config = dict(
    n_layer=21,
    n_kv_head=1,
    head_dim=32,
    norm_place='pre',
    rope_fraction=1.0,
    lr_mult_o=1.5,
    warmup_steps=24,
    schedule='wsd',
    steps=8603,
)
Each number is 128 + 24 x the weight over its row's rms, rounded and kept within 0 to 255. Layers, rows and columns count from 0. Numbers have three digits each. The size before them is the row's rms in percent of the matrix's.

# layer 7 MLP up, 192x64, rms 0.538, rows 61-132, columns 0-63
111:096168179157156133111154125143115164104156131098130116160148106141146149134144104099119136173147153154131102105074180108098097124130163143133152154126144140139156132132123151146143130106150089
107:120120126096129110117114086092149166121123161158131131141145153122116111124125129116154134125144124129155115132140100125094149089114094127179105165139186192134099140143133127098155102171096151
110:131085104144101084154109149125101091112129121107101121146060156144105067120134116104126122154106119089144147117109103109119149131137092109115134091130132146153134101140153094108174138119131142
103:160118137165159146088131117154146104123149136115121094168140119116089126118151142071161142099144121126121135167137140172102085115104150171143115156128111135181116127131106132126107163129164105
083:097089140075170143147158139115109162120148127121134107136083124101128131155121102077154117133139135119116083143109122135174143123131154145162189144159121125082107143155121111122147124105129143
099:119119128134127118124127138095172171131162091152119106085110110128149096130192114150131101108132130129150097130125091101121131130110189093147146138153092112169145154115102122114117107137086117
090:117158158130154139160159132163136085143118111124125120135100122107119154095073093083158098106156141155123141154139144160121135138123115119145144137162113052102137121140152152140112116167145135
095:100153108140128143147107163121117086096137116140137131122114133150116122095094128154139145095151163094117155157121131132147122154148146122121154168065091097093120107095108091135125154114139185
096:087109137086163139095135122156106188147094095117126114154150136151152126120168136109189129107112081134097116163126128102130134153117139139145098152143095120136114154126145144113098141146155106
105:130127129093100085086131098142120185097135123151079161123120125142135105131172148136129114119167121128137086113118176132124105090163143147138112113113127130148148109061157134138128136110122109
095:117174101141167130146164119109093134151122107092147130130125157152107159159113127154138093123098213134137103125100171143116125139093137141081132157147113142120139142132158134133135158137128145
088:141105150083177107135155116109133155136117106141147142088160120138106081151106178101136137119128134153090099127108145148120119134082105108137122148170086106152152153164129102133126088143125136
100:100076139113129107120121115114120126156152131143100139171126162131187170104119153115151111142111143112108121107128141104117126093158105132167112101118171115134130100110101135167127098187126163
106:134123125123145140157119166122146154070152171154177125117110105130183118153101135143090106161139126098140149105150115151142111116141129112200143113137119151143153138128148140077127105125126116
087:136115114104106143101155144101114142119117116127165109088113104135129118127107149118159131103156142122088107150109131110122137162082119122090167125136169104088090175110122111204140132145123128
108:111139090122118134163178137143139070151118163157118108118123140131112100173086157184120116156152121155158147146139127147143138151096117148134158109119131108138149136171142103143120134105135080
118:157125149132148139129145144121088122129076114088129114157170119152140144138125131095128127118118118125104092167171172073109124109104149108121122105111112147138160087116138065132116107146119160
107:093153131124138118135151159126130154105126123099098134122137155152140146145162142091141174095132152069125082134156167124161143116135135115129110122100096134109080138110121098151070131128103160
107:143151148097123136122100134076119165094161138104139097105075102130156107170155094110070116150132137128147090143157112129150122104147117123144163109079140143114128131151146115118134159135120144
102:120132128142108190151131166107120119096137126110133134105125129171126077123134089135077133129120139129118133137105157161182132106129130139119104052144147138118132179120101092115144145137131122
103:128104153110161115082144158122140152132136195127118163113116102146130166167111142126094131100117141140109116129122171148127156109124120135116178114112128083127133168063146105099125144125125129
092:123116095119137124103094110136123123188078126116146133103130158117155137160153168123066094108152090146106120132099075137159116092136149137104109106135100153141165102116129141135138126124142129
111:145119104148147122087116192091117117141196156146131173159129150102106129139128107118122120107088120139103140140118096103146144156130144095136133111100155112101148114124091103164126124090130109
096:138084131120098092146120100094117110177118110147152156172093117135121113134128133145149120171153128112146105119145139121166114115123156122101152174108138168160145116118157119099108152187102128
101:153141148124105135120151086105134066096081118119139156129109127151177166156111137102142126141094111120115146099106141125138151114066159143116132107105137148104118115095115092107152101096125131
103:114145131115090124097141127155121114125148119154083148115092099096132124111142099108154078116139099097128141101127153126109097149107078105138129125103107119130161094110170087084155141129106165
114:136174159136155130162125101141137086148156140107119110144093123149121151130118114142127099160109144153116082150094177133096110133123145170130088174137124081144111137130156161129093105129120153
096:145127113120185145158115143117121157158147126121133153114134125128156077180145114101103165130120129078135102117096138105142103092127128155074133120141150097117070109131143120109143118089127115
106:161132118124088094087139140125146116120121093146148125158110118109145113124127122081160150163167151121130102188135108107133140115100136133110089120086116157141155115123088129142145155089089158
095:160176098124126064104116144119141099097123106134166127137094102114132149109114076120157144147127097068086154118115118120111126111095123136148110127128150130150104139111118140100139144079134150
117:116148153160134147111141107097117098091143119150099152123137071112102150130124146099157131079164144073142114147113167125122151164108136112148112128127137139178097142095131156158127130135102157
082:126135118191136110114102110131160169155146142180161113091164140107177114129146129170117119124134157125145146156131123148122110135121140125153153143176124183135150129162153098150111139106117131
091:160130086122116144117168124141124151166124109114162106127145167130114097148109168095137103117114118136095132125129115091171127138138176108162082160131072148108167129134108099103143133148131144
090:131161140170145166136129128093166131126149151125138139088133089107142173123136141152105141125131114133142174139083071121152113152138085126083120102133078109109097131127137138089117143136132110
105:118156125126151119128100108102173129096117091149102140142176133130121138143120097090122075108146139137105101169144149123096123144115105100096081113134093090120100147163148147161129102129141101
100:105111123128163145169112095184123167132098122143088155081104120161129159170168135127125095132152155139127122131105135140117168106115141119119151132156120133110126157109120099157138104151167089
081:171135130098090151153134123122105088127131091107151106080142155167151107172119126172136136132129148097146117125156149136117086142101151150154147161138143132121115139126160117099098137182123158
096:119131102123090107143114090125128090110156098085121126118111079092133144111163129113110133134121145103156146096077182121102135106145117158102116105158112155152091109166135108138106126101143114
103:128142149139136102087121130183136126143156075104138140134100130166157138138066120112172134123171171123146122167152121178134087106147151157121152108116123123117118144138124144101116130146146114
100:099112096140131142120132125101095108139135123132139140179160137135114155113119133067133130157095100142059138125143147117111148111143139181102180109154156159129119094139142143135123116094158116
093:126103089107105134110172080108152130121137111169154149131109115080104121129156163126094147116167132107119111153173119139112137140174102143131107070159103150168139148132114140134128121111119142
099:099159131115166140134145110166129135135071170124098117147117094197176142187122149124140100140163175139111108169139149115096139140129124125121118124146108131151126128142105129121119144117108136
098:100099147130126096139136098116119146158145137090133097151151163100120132148101137127119058136135126141121158090072125129104101155084098097104135137137108186132121140137091138126133099127142141
096:132182149106160130135163117098124163078093156148124097127104111106145124112156156108116108102132146123145111116077110140123156176129069142128111161140117107100126103120137096121110118093140120
117:135106144098180151127125149164134135111095101163145125106137107100139158132119130110098149116163105130098149158114106141151128136134155120145160155178136195158124120102089081146130114117113132
095:117143140104124123082119090099101111154114143060096140108128139112115117159112107109091125097180119118116109162161124099119175148104145119082152155142122125154130135158111153143129100127150119
107:113130083103152138145125137128153109060126135137110150077174141146143120112138101132145123090149140079160126100147125149170129129139127129146143103191103131090141124159110144125156134108143125
100:106167111110130155090101112121077093118132172119126108121157109141149142103152142152103157115094102151106118104078127101125159108120104114147143134102188132120131130130092091108110118123133169
101:140123107134145146128133138148118144149132124173115117129063137114092145106155061161134126124126167138137115172124148155123167125140134104118155153102111102084109171144081100147135113104120132
086:140140146149128109163094139100140176142121147119147154144131182142106130108131104107112150125084149106136119110141080108143152158094101137110139122110093153137150186122166086170147141125135129
092:100164159158135116150143149131137151122094123082177126105138109099079113108101152134149111160152158152100115127116125102109151108168132144138143169094133135120131093174118120126167099109132102
104:128141102146111128102109085139091140109112117149171175152150131139155123139178124152167132122103143104124133070112120131156109105096115138101132115105132117141108154150151149121138182185142136
099:151101133103105156173196121132109108142138115119124128104103106170140174164147123132170129110119096156133110166163129162141148122099146104132143104101110142150147143132136078102097120142138140
112:100116100143146120101086149102139147144069162129105127110153153111123099148106072158139141142137128136134174143162149131134124110131138081142138146114133075089100137168155119156126122116099129
110:097104169139124140165140138135132103117114140167074126119171123137108166190153116097120107122140121164133142168106130113101122111126147104162126158101127102158160137123128089143141095162109129
095:134121124109142104104109119124070095114117124120123073158143129137146091120167106121161128114116137096123148159148149147158155155154175152133128136090117113134084184141143145137159130100102102
093:105125119128134158149129090169117114139117126166150143101129156135099118144084158114094152174137140129119113143077115140148163121127135131160133142107074144065133108080141136109101133131159135
114:162148169105096126127109108126143125120128100118136151157073099144126149136137122129140146154114127130106098141144118156105121159112128113107169154120082118150156123167073100161142136075107088
099:105081131120094141118147113137096108146163111102130116122119146137135141102193121120087082114096135141122111088139107148141155118160100160084150124151132159152160120154134169146105162120123147
095:132151089131104105127141176153140120106147154167159084104136112142124120132098183108143139134147100072107118142137098137143069113113099126117086107167123119117125088127132146125119126098109129
116:108126153128154114146109141122121121118133104117169115127154166140092192121120169155159117170087153117142118102128141147103118165163131113179112131102104117121128076110087102106108138116132118
105:110134099122101101143178102139174167152129121135105156083149142116129109144124159146178113146096127083142127142115117139115140067168117136096118119099117114105116123129118109112157169105141101
105:153118151121142134148132114107135088158164139118091173097164158091147125101097138081124115100108105134135112122160139120108111124127149134149125155178152109153187112138082136154125142111099119
089:161118091144114119138131158125153120136136163128119066115107109164094092118124102157140097148129130109158132122173120150086114088134124090173090149110117124148112123109159157120150138112103163
096:151120093112131140184152122175107146141122177171102133132118108124139127144157136134142081142121135159130162124116097147131101154137086109088161158182111164158126131108129142093121137131119126
109:088090108111161155122122129117133108172090112121143112153170101096109093118157164148123136115160148131157121122122147125179105088160123104141123082122151148108126125108132137162096162093122126
108:177092108127122105127130144086107119121090071153101124082093107115137145118142129092128130114136156138104117145136151110120141112075154095133133096176106127134101118118159116132173150141108149
105:150144127118128153116084073157147125130122152133098143144133181093110135129131144107136165141113097138141123155127191100152150120141139131145106178099165146114143128135122155138150162119121183
110:127161133156133131135127119167157137144115111111139121160132103096139112113186138066137154089148122102161108126128105085131147130083133135118175149119145175146109105086105134137117111106156142
094:106164099157142113120118124129121129082074120171154113138113085166126120116104128129146137135102140179168117116171144156142097133120125123135156146107156125131136088163149083110163154120120108
094:114151142131118121119135151126081114132128112121166135166149136141134088119143116099123093135175147166144092141114136128146150150129165120070135121119137104074139096164122158126138142100144065
088:120119130108197113170116087130127140133116098147123106140137142087113119112100103094147079096117075111094126098153076106134107084137140153126103092153142151112125138126127133132126134129145118
# layer 7 MLP down (transposed), 192x64, rms 0.168, rows 61-131, columns 0-63
106:128149178121123133156104151092136135100143150132193123146087147118088180165153119168122144095091148146140121112156125130113108099132122138108143103144135155097133106163157152148113152142138122
099:144106124161134115106132162142154117149108129099124157128105158123139126097115164135125107171141138123154149148170109100144123108115115113096099120107144085153136146140143065128111191082131161
109:074137101147099123138112107102110119094119143145109135121085102161133100094146101154131157118121156122081135134130121126121192088128107096137164095113109131117168144119118137139122072112122143
102:121102119125117133116125108148181144098089127150137142139115170113153127138102127157150146123111123099139114144120147142098141134075143135141103148119096123124128103117145093106176145188195095
088:101122119163136121145120104155133120101096140165123106144112126116211096125125164104165119146137135166104119098139119121143089153140152116125101122101139177144113154143141175145166123131124100
104:112111105141119104105135104121096136101177140108134148151137127143131148131099073165138109134117125122115100176130133109113108176212092117135130097159147124140165151123108111154116136124112111
093:092126149125083144102124098135114169142093099142162123099142102115134153115130165143131095131165110148091058127106105111142140157141141124138107108098144128114123161129137136107139083094117087
095:118121135124151105145130098133103149129120124082079116144158136122140155137156106135082130110085130121124097123106186164096172139134116114087128128108116143144144096117170099133130111100070129
094:158142110176121112129095132140142112099181150095114144131120113125149150111116126073119131143103162085129139120134127133111152113122138129095174082113186120131125100119107108092124115085092136
106:148129122116099112129088077121159115149147126095120154110151110126134138102156123118127125142142157094120077159092100132121131090114092116090149122110166150092151127155120096089131169157119161
099:146102092096142112140115165132110122096135150142131147148124143158157123071149114130136136137203150137126149105096127098090136093156130088157146140146147104111128145139144163173149152143135140
096:123112141051164138133122175145132126132157102124160113129109129099140097112137158058119125098110168102136116111115135131132130141100139130145130134123153087129120163136099138136123076094129095
098:146099150131148160128124123102113109123127103168134118053149118100157114120138160117139153091112146116132146093153082148146142110153118148158118138124157104091115097131162180113123104147117160
104:157137118113132103137136115134119116108144129139154164142161098104164115134131146129105084158113132123121093132203161153183137159104124155180158132117122155106119090104154117105138131115106111
092:072164108144119119129081143129142146146139189090121133133133134157160113143148108152126135168113153136074116141115141161075143131150126141137189124155102130119138150143128101120125123144103111
107:139128148135113167105138141105124112132116126116123119137129116107148119097163133089145121126184145130112175114162104144114072132130088143128129192118115098130142127136148160176185094115141134
117:078104103136168130116141135145115120135132108144174166104119139148092118123127158183159140169129146117108126139150098103133105155111147104096114162141116161134143159151150098130168098173134136
109:128091121149147132123121125088137107106122108144171163126091102127116108163189127105145133112126145144148117113092084078109162101123134144125106077162136131110119174137161151129146110148135115
095:115135082082124133105137108135154148106125124142163139113108119096096143171136140131101167104114102152107097143131102073144105161116151128162112098096106154089153101120149120108174120126140143
091:151135146119121146157107106133154132146078128152104101077118066117164130126147126167132179120117117137153127091122100094114092116109091171138109102132105133137133135153131109167122135087124114
101:122145137126125146105103136087148106132125109148168124172113137170130133120144173131143154118140087101141099091107137147125125135195099101150129113130164125163132118155168169161115159136106105
093:146119118143152167115135150072160077149112166144132186101108090133141113090132087102116166130111112149133120104153088122137104135109144144113094164146136100118141154135141129120146122141164130
112:069120134100095144134168123112118130144146138143146128110107173068155121163130135134134115144138145126136166167095150119114101136103127105135110108118163098164182163153138139148135153104131154
093:043152109115153159158113141177150102142151108112110112116167093102134128134114153149109126106135104086106146096117124134111126141148115146127153158128064116129111130129111152124143130145094121
095:157124097123144069119150158095098164143112141113100149068146099098119134113133144147100124124157120135112115145153137140113119112119169093157153098119152172111143113158084116108149091135129121
103:121137130105151121122125143167157090162152132135148097095139106137082110133112126155161115157131165141106063098132144128132116124090132100119143149104162109131181105096159145157135135142141163
119:155115106094141134096175106129065147160134127160106119155142106135131131160111130128139140144147085117144145118068129120112128141163137119094121144160154143117146123139118133101148084174089157
096:119141118131089127122130153161146128105103154175152143102091139108110117094135124163154123113162105093093163108117105157124082143098137150131116146107104086122133143162087091097132122104157111
101:132138113118090110124165145100097125137124111160103121096124096143056134111094111111114153127123105154148115096130147134176108152155100167164150132117122145160144119129100160132173102158136124
100:129133140139117136136106101169154148159172119148135128163143142099114110118143116165100111135103170117134112116103123169161105110065173144103112087161144091115147134107158111139135153106154124
122:067157173097135143079131089110170116117135126151148113129139136142135136128155142147153148147161111118104123154083167106118089145105134086128102139153148165095115122133141128158156109133132150
091:108126111132111072087162124133125110128158123170135147122115130129115101121106120087071074129140125154136152154125148141127117160055136113119132167118176106124138141139136136136105128100108153
095:133080139171139112132111097123122127139142104159131130114141138125116141116123153196137130127128096107193161102124141104140081127185153135126128122119161176107107134150130158153136101137113107
089:085115109086152134124159145095078123150135111141146132124126126113098115160114101103115124144119128108094095107136196170124146083157171112130143116119139142151165150144115121145160112108099143
103:123154108135142158158146124151085102114157158154149110139110123175111129131179123195134145155174125110105137119135133113150138156092125132126179126128107145130132105153140149140127182123090134
090:103110155134111106113139166159150135117152118121105148116142173127098104145127145180109125107106094139090119099129116145082108111132145152154114189121148138145100119137170165103170132142106105
084:134149121080088125113120136144154101138122161141153150135104129149094089175113160112131110107135100115130123150118100148070119155116145147158156091143125130155159142081141124182145145151144120
087:132096150151142111107131148178158099133116140152156133169114139112129102121120139156129098097111071104146131168149055110145138124119142139146144141134134113115180117112129121151176120133125087
105:147138154110171123097161095088111112146144130174133128119136135115133142150155150126159070171144138096153129179113092105094113088147124112119109105128139128111115156162103122126148162119141099
097:145095131136168169143117095124125120163192127126130153114088136147158112131107129105091163149105164107130115088136119175149122105172153133090124118156138116150094100132120093155124131117141144
097:076140093116147150109127088133160114132163101138116128150137119080104121119145119094134085104113133152134100117110148153072140089114112143117142190112139115110133129139151096120154100170116136
103:171144154135122158122119116122135082160096125082144156189146109097095157077102132091133139113130139132170126123130132139115128101126115144135110124147104115111121132084147114116109161123067126
096:095112080149133139136173090067099165142172130110139114139124148100095129154125152134095144133126115088094113136112116156107117110112177086118154102125123136135127115108115138120148115174129114
095:159118145091077151162113139115109143113085139112092178111175156143130102120169107130100150122116136111109102143136122113164160105172159138092103102140155128130123119111154142119125143164132108
109:138129122184180164094085081140141092116145098108133154139119160130131104131102133108132098132149138134120130146082147183146113132132110151095148157123137145143167115089143112108147141136097138
086:144137134125130097120098093092160099123150169140109129129114138106131130122125103124099156147080124135141115099131107153139149145057171103107103171145139190141135144134112086140108142141141139
112:158110098087125130140112107061123151125105114077089088108149150123149128147139100123166110143108129123126139175099149149094169134104104154151109124121148148151082127154139129133161128134116129
102:097112116110180161136153117124175134173081109099143139157139130117125111147087133112142119119093108154173101159094146130156167101101144139099110117120132103162118154116174108138129136125121136
102:137081132122131160142157101128141112104160133150138104148124094092075117099136170106122125169110071129151130100075101091126136143132119122117110098139161145133126091114082112133110137136130106
094:119124138136087170138116081124156183153145150133105154152128140102134173172085097140105153097129147134106131149117130102133142127161143123167105088125107148121101129174111162132135149135141108
095:138145124095075159085131120105150163132089096088130113125140109131132131140134154105095125103066098120155107139096156141155119116114179144134133093154102119116119142106132143130125135100089096
101:144143123127120121143160158139159107125124104148099161128163075182106137082149133111101164110101128113129114081104099167147124114096192146150134140110136122116149147103124141145109146152118119
094:127123089085131105124176150157159131151104117129133123163116146132146113123186119106140130130118163120105133134123125149144173139125113147147092162130174176096128113162148121104138102160113077
111:139136100101120131117053138113154137216115180154126082140103176135126109135107101148116120125141137126119136110148139125143130092103087127130144136128108126120136149142134145145148119120117168
110:077107119137162135069115132154173146090142124180089148139110161076156132142142124104123123136124153126102093149097145135124120118138143110122116133177117140108135117102158166101142144143136107
093:123157140108140096134160123160137127182101121130147112082104145151078105176127138165114128107098134152105093089137145155132103146122140136146159130162131137114197130131137121130155129140105154
098:122138135167147163120094156105135110146101148162097092144121160150114090141093143115156139145132144157162134082119130140132179144121146122138130150127121108153123139082132111082141106174174144
106:123127113115125078123113096160084136142101154115103128117087140145075147125124176128143131110120116149129109146129136152084126104112138105158168127166103145173128162114153168165156154141127125
099:134111129134132136111094078114138134144128138113135119196091118072152164176147115153156156118100134099153127144130133078126086106124140109140117136142111122095157108138138102132120117080133154
097:114141123070148116123131160093123088124121159156135149142115125169143137112111062108151112156123152121123139158129086123113114159122111158143122122113149130104122098151091185143096122125118083
105:112148127114129142110151139134150142185142135176157133076106112106112156127116145195079127115086155147127143134137163155119127118172090104112120141118114127116120136127108172117111104155102124
110:110142153149145105148121095102150124123157119154144128092127179112143129108120119113180158157125206171134134166139117132115173115102096168151112120124145130099139146130146104136135145138108100
105:127138107105105127174110156099128155143179163080073139141070128137139167142100132155085132111125153138117124126119164126103143108111117123128176100147141107136149104115121153153163131122130117
088:084167144086118153113135067132126100147123098125135174125116112114119107144127106144129132087113136112083122138093132168137110155151117149136102137099108168083154114115168137150138152136167133
107:123122140158096172134158105147119120194133134078109108146140127112131120136129150144166105134156137100128119123083152120092122099140121104095134106150072114141104129132129113087089169142105143
113:094124148144110178103111136156138131129093111112113153152151151131123119117131152169146138128109126121150101104114141153101095100096087173088112160140079122115131108107122096123179164142127160
104:150120115139129086106108157150113119116120131099155105144156137094127135123131082076133121119113142119128132125109159151145147151117141146158088086133132083163108079111169104140116082113080135
110:108120130107079098126110137133144128128092120169111145104150126135090133114113096111182093123104142133138117109133126149138129155179128161091141114110082119133114090100158109143153183106162133
104:131094113137168122166188128193149129127125152100123118153135070129144116166170135104152148133144115097167129124112103152098155139146132143139136179153124133142112095134153104113130134122127139
088:098131124139124099102141122133186113153139121136137163096104112093119147131108119194121100117111117080103127130145118092115127104087165076125149122150137142093175132140114149098123150134141146
095:107128134127121146161144118091118142134129145119129098162149159132158115129113056074121128144080133151115159168135109132131126118123081188140129086109137128089129103134124086140125118151121143
# layer 7 MLP gate, 192x64, rms 0.524, rows 62-132, columns 0-63
110:164130084131139119169166166141155075142128127150190121111093116102138120144106135113126136117147132111107110137101128135147141123142153092083106101165155115115085134117143128127153106088110097
109:125111115155152122143145109128140124142104171132124093151157105120119147137111154162065089175105116090107112116142124164105118136155103086169133127155142107170136134106131090153094147116142139
100:120112086169136139127133122154133119134141105104069109172122109107106130096118105115172116126132102088141113145137158133084111117119138137143120137111122093157122109114150108113083132202162132
091:149165140144060118086127162161137112135117141105112117094157142128108096105117082136112121139116128132149167106178136151075112149124098111116092126131138150166164138093126103125130137128113116
098:095110148111114172084079085104132128139095124135104132106092102090147163148110161123130126129113171155136103127194111120129131135092123099136147180106145162138141133135139143131131112139132133
093:120135160136145150110114129157155132118130161101106096147108144118142103146121105132136093173117145144126078116139072147080120116109126151151097111109157113158148119111153152103169119105130066
099:155148135108153122118135103130116109135128129095107126116154128132151145176162159079148078192097116132143103129123141164135163147081146093138144125182136125116153133144159143150128141162138123
096:115110140074120178125120095135145099119111105113110084087166138127160128158088134115114146133153102165121115113138130144131151159113148112097135099170109108136164116161160120164128099130150097
100:093143127138149144123104115139104125128107101121165115155110185133152089104077135155169180138134146121129124128157119147118108160079117108112153144074108163145129143137158102153129132139126157
100:119101108119107125135085103171168154105140168163140107136075142110106153133159134123111128136152097142113129108134105114180119131142159135096096116101100125133110139076116161108110124140149086
092:139121143174140133086095103128127177117115179106093131131120111129139108153161150113128110159106114121138106106150096157120129080181149110124157090092149135097112106144141155142128131161157134
089:110124100090169160145102139114144118145113105141147087095116150136140166154081145111143110146089139126063122100119127106125106135107107104121118095103155114105100164120158104153140101136095142
103:128115087095147133127144131133162104089161160143155137115140136140160091121145142098134090141123117119160163095148124143188094137132152152149132159137118152156157128134123121076118117084131083
097:121145099119114147142175120096089127126112134114159089095190121153121164100112130138164089125154129106116118111147135131138109174061138108151153133141129140142175150115147140142140156127146127
102:142124109098107143131127120099123123155095137145091096145178132119138139113117123162118149155125151174145151161179103147131122176092161095111104145145173085143141099134149140147123136092127114
108:145122130107122129149113163135130127183132130169138138107140136137152089126147090142139097139165133142176147125108122146105089096117103108122139146096116103168110164165159130083078117163134131
108:112164130079151089126136151162122139131128146104142093131124162096153163091143167106135145140152130110152140129138094132171121135120121142125104145122104092138092130079113127068100140099165124
089:112114098131131160112072105119122122115117148113129109103151137157175117112125104137142073139112145114177142129142114118130122133181145107107106121077158117147136104169144172145119158136123082
093:102085111106093142158132117120109123148124108156113157110126104097135101139099125137128084129112084117136156071123109090110130081097103103127129111118147116175120123090125128104094153110170141
099:144130134142067110179073122149144112150116104102135105134125152114150093123068132122155113141111120121100095111137139109107099136145153097174101121094132143142116114175093145150132108136122131
094:143144148133141125142144103133143103074145121114107117147149143076128136148122108095152150187139119102142147150179113110123156169066140115126126123142140117109106128139133137162102110104093081
102:113137128155160136127118086133082108143037153123120124123115126139146120114129145098137134149146129082165133086128114135116118096152121118117168136146111123130135124112146088080132074112119108
103:113107124156137115141151151102084142143102102111133160139134115111142107117121097118166148145115121104144094135170151095065081115074114106142158129104123139157137131114135099100140163170114117
099:090139154127153143137153158158140138120133116139161130162172139107147105129154126114134143119112088079160128098105086143160113181130133120167115126134097122149112177110152094134144165093121122
108:147100132140147120114094179055132132131123126118145105172109102131142148112132159133131146144089149177144113126113128139101125162112157138130111115130155151120102116164113145205125118134130104
115:109124092115083164098074152149113129113130130152087111127148117152148124115095140151109167108151122165158123096110157150108112128099137138117097100145124114171127168163146121105096108109136163
100:080100136175101141106148129111122090113118143115156083104163143099149088100127144154127157137111110140151152095137112102140116116153158143130115187109128122150160162120109141154155165142112117
097:106128079094162075122154129084165086136102134125127112106119121123129120128107185085129101136138139106151152137158107162159155107134133144153089106127143104110087135155118142144124106098121121
102:156139157124145138135151173102130138151129114109153135105133123125157109161128135163113129164101154147115087132114115159136111138078157059168102124132115100118105152158167150106095101106137119
098:173077100121120124159136126122163115115127136112150112141115117132136122141140148092136158129124147134166104157191118178136112159125162139161094155076140118155119140119110147171134141141142167
098:104105101127159146110088106115137129124110127149130118141144159086133134140171148092184062153086106132145144113153136091130137132110157139129114117135187119119146143170152131111156123103126133
104:130162103161150146084130107173127110140098165130120133116115107113120119123136154128134094136104149114116129131116100187120160130150076078187121135121139115135083138159138113092146114148115102
097:123131089126131135190143159139133132173134130155146115096100173112102142157112166141146113124146130133111136160124148100149177143116153125111137143091144122130096119134131104133126128190187149
113:140160146127112129120148146107200123098093165137127139135171095123129111141114110109114112123167182166147105142132144153103093102145114125119098111098138100108158164143140138143139081106116121
102:124154146122122184119107132162122167146131178148095107086143125082103134137141144123135112152149165110150153145122173153115157124115155108144109132092127148112150134125097117181089135143120099
089:146154081135106129102088110126151088056118118141179136109136157171142083107128113138133119136148121121138148120079139114100123095106126130153106124160149135158114158096112130148147117121148147
093:102098135117124096123160113169156099113121146107127125094130106080175098140140132102132074139111112116116083120147131130160135131095197130146105122116131141104145105154140108152112117092156110
109:149095119099126105154117114157105117134067103105128154144110153155114117092136167158105128109110133138107135097118134133141154137109084096116159157108128104147068158121134112162096112156142159
099:095068103139109124159182176121126146169142125112135114150136148148125145151102144121099139168104154100144090089116128107116093142148118117151132095125140125135119100119121090118100149137142177
095:146104125116166110141136157110163143163097155107176130141091135135112073118132100147126111135147116121078085075133138096142143154135125135105106128117146090173164130102118097140132127147110135
111:155167117090130097155112127131159108147140096139096094138150150114181113139132113097127105137102137145135101099131083138093122169097114111132100151143115079095129161132104135111138141181132120
101:132149098097128173145121121174121116145155162165134121134116100132154135114171179149121139125143152081166118129158141140167107126123107104167136110107138075133120130128129169118103160141116162
098:121150127124124137124137103158122152087135147078103131126099144114115151128147133149086136146122131121141174114182093121148128115136126117157115185157135141174115125117119103115085142126203131
097:095113101114138159107090141132185121154149156131116141073120136142121133149136130112142131153140139120121150156183198146154121129126133101091134136181145129170106133127133105107094126143142117
092:099134138161126134176136186148120132113129122180136099145129135150136143092157137126161116179093126141161138097085162146094133107144095135133089104105144130128138116087120132121102154144098138
100:121173102135154095126118142152141176121123171151116082157139148133168162120172151122126117141122149155118098135126124138083104100143081101145147149154135094117115132132162081128104134109152135
099:128154143095112114124109152117110149151112178115131170111128137121142146143159142104150105133124134128183097120124122098154116122117159085146107140084122106088090172178175137116140111140127101
107:141124121134116127118070126120144110132126164120101149134153109155151073115138157080144117134093117131180121085123133124071102088126101137172089088145129149140120106126135162109138129134133120
098:143127137099152095157102132107120147162134131113120104147142152124118122059084134100126138175073153095115106086141119142114109164084125141133117182137122137133145138117139107161112142102132111
089:131150144154142162110128101092098121186108111169146156144089127106107084084127107071169122146116123119178140130123113112156136136146135142116105159091120132152153137151149146125123136103147124
101:104092109145071134117132157138188120103145114160127125126114093114128134092183094129136156129128109164128145099152125136085104123115123148161094126115174127136137112159149163129123159131101149
094:127162128145125143140159122160117124094124126143120113130126141093118116138164143137098135130136115140123163118171092128153145091072076116170160137132169136135127188130167084112115133107139094
096:091147111161125154135123124080164114122149169132135121079145142119150106115110139115148124161136128157095146138158110132153081124079097152182132151158157103165097128124138095136123109119133106
101:124106159132107120107106142104099116164134107107154128106119100108163111102104156130126142169076095169110110085133141134065117079082151129128130140096123114125115130133139109135103116123167146
097:116134125121126171125133160114146107131155132135135131135108155123163099118143153098141079151091110154157163121115080088133189111135135073131136107092138107157146123133108104115157162147099141
096:152133128158128132120120177139099097119145122093155096146148112128115168125116148109121136129123125139128153135173210144144093162104137138144157160141170118187096133147140136150123137114142114
094:106127184120167147143104123115118112112101151123085134113160154092144100115129142133147091160126128112142145133103172140151132166153123169143105119115164109156104164101124142173083153120142119
105:139148095116108140147133140133124143115117127129101129142117137144094133141154150100100194110120169125151080144125121135097144157132147097110104136168082142125099127139114090124128167078182105
102:131113129130110136165169135130135136145135153133129181105157115165113126141113189078175142120122123096086097149133118103115089115152129131151093112157124141146112131127113106123092185115125148
117:099136172107144155105089124098152152081103142097150118132117160119098128086140139137138128138121112151135108123124120166123124165178132144155140163093124149153120116129156103138092139156100070
093:110114102117121140140120182139086136131140157159145133115122137116118163142167154096115132111139087099141148143133145105171088152117083140112159119144122143160103165128143086092074141126150140
109:170153168136097108080118094128119136123112148125153114109138123079152142077076139084122077108109130132136119088112149110112146149142152113120105117099147114120103126149125114143110127100083142
092:139088089106107118159123132101161122123117133146138072146109140144098120134114105116112067128109133118163116127144108150170141096133118090150079125110090097115093173105129115120135129095114116
100:139111116095133118157122133108079133113112130140099109162146164144174148131176135103145141123087157165106100137159112132116103142129118054181153127102113122125098117120112143130110137134112152
105:122123095097153120157103144163146152159132132140152095181142147127129099100123164161137139164167122139140116110133126173170095102116109115156107124107093172133136129126135120082090157117136110
109:160120137137145151149087161126162116110116102140171129151072131111128084129075144133105122171147117128136110106078119092108132127166100083156148150109121103151105108132108129100142141114123124
106:155149103144103101141122174117145171139170125114166081143098147131131127092137152177112160154130158118097114148113096144122106124136110087130098102099146108189103145131122119133113138111128125
093:127120118180093130168111156131091108116108131163143140132134078117160135138167139148152137090153140101141171103107121144128092101104129105157166123118130148182112129128086138120099147100143138
089:101127120121137133110138120131108112108074126160164116131129126148117171125126150129159091093090157127125106118157134121179082165103172158106115184119171135103124140153146124144134109122098142
096:080144132124096118132116104116100101121140133123167099162136137131157095141149142066108147145149175145144121136147164131137156160082165094098097112108142115093125130106141086142141146139113123
096:126114129135129151117138089120150132094135106108127167123115075087119095134109154096141138111141157143171142127138126086118143081115151119087148108139213125135123116130099124103142134138148098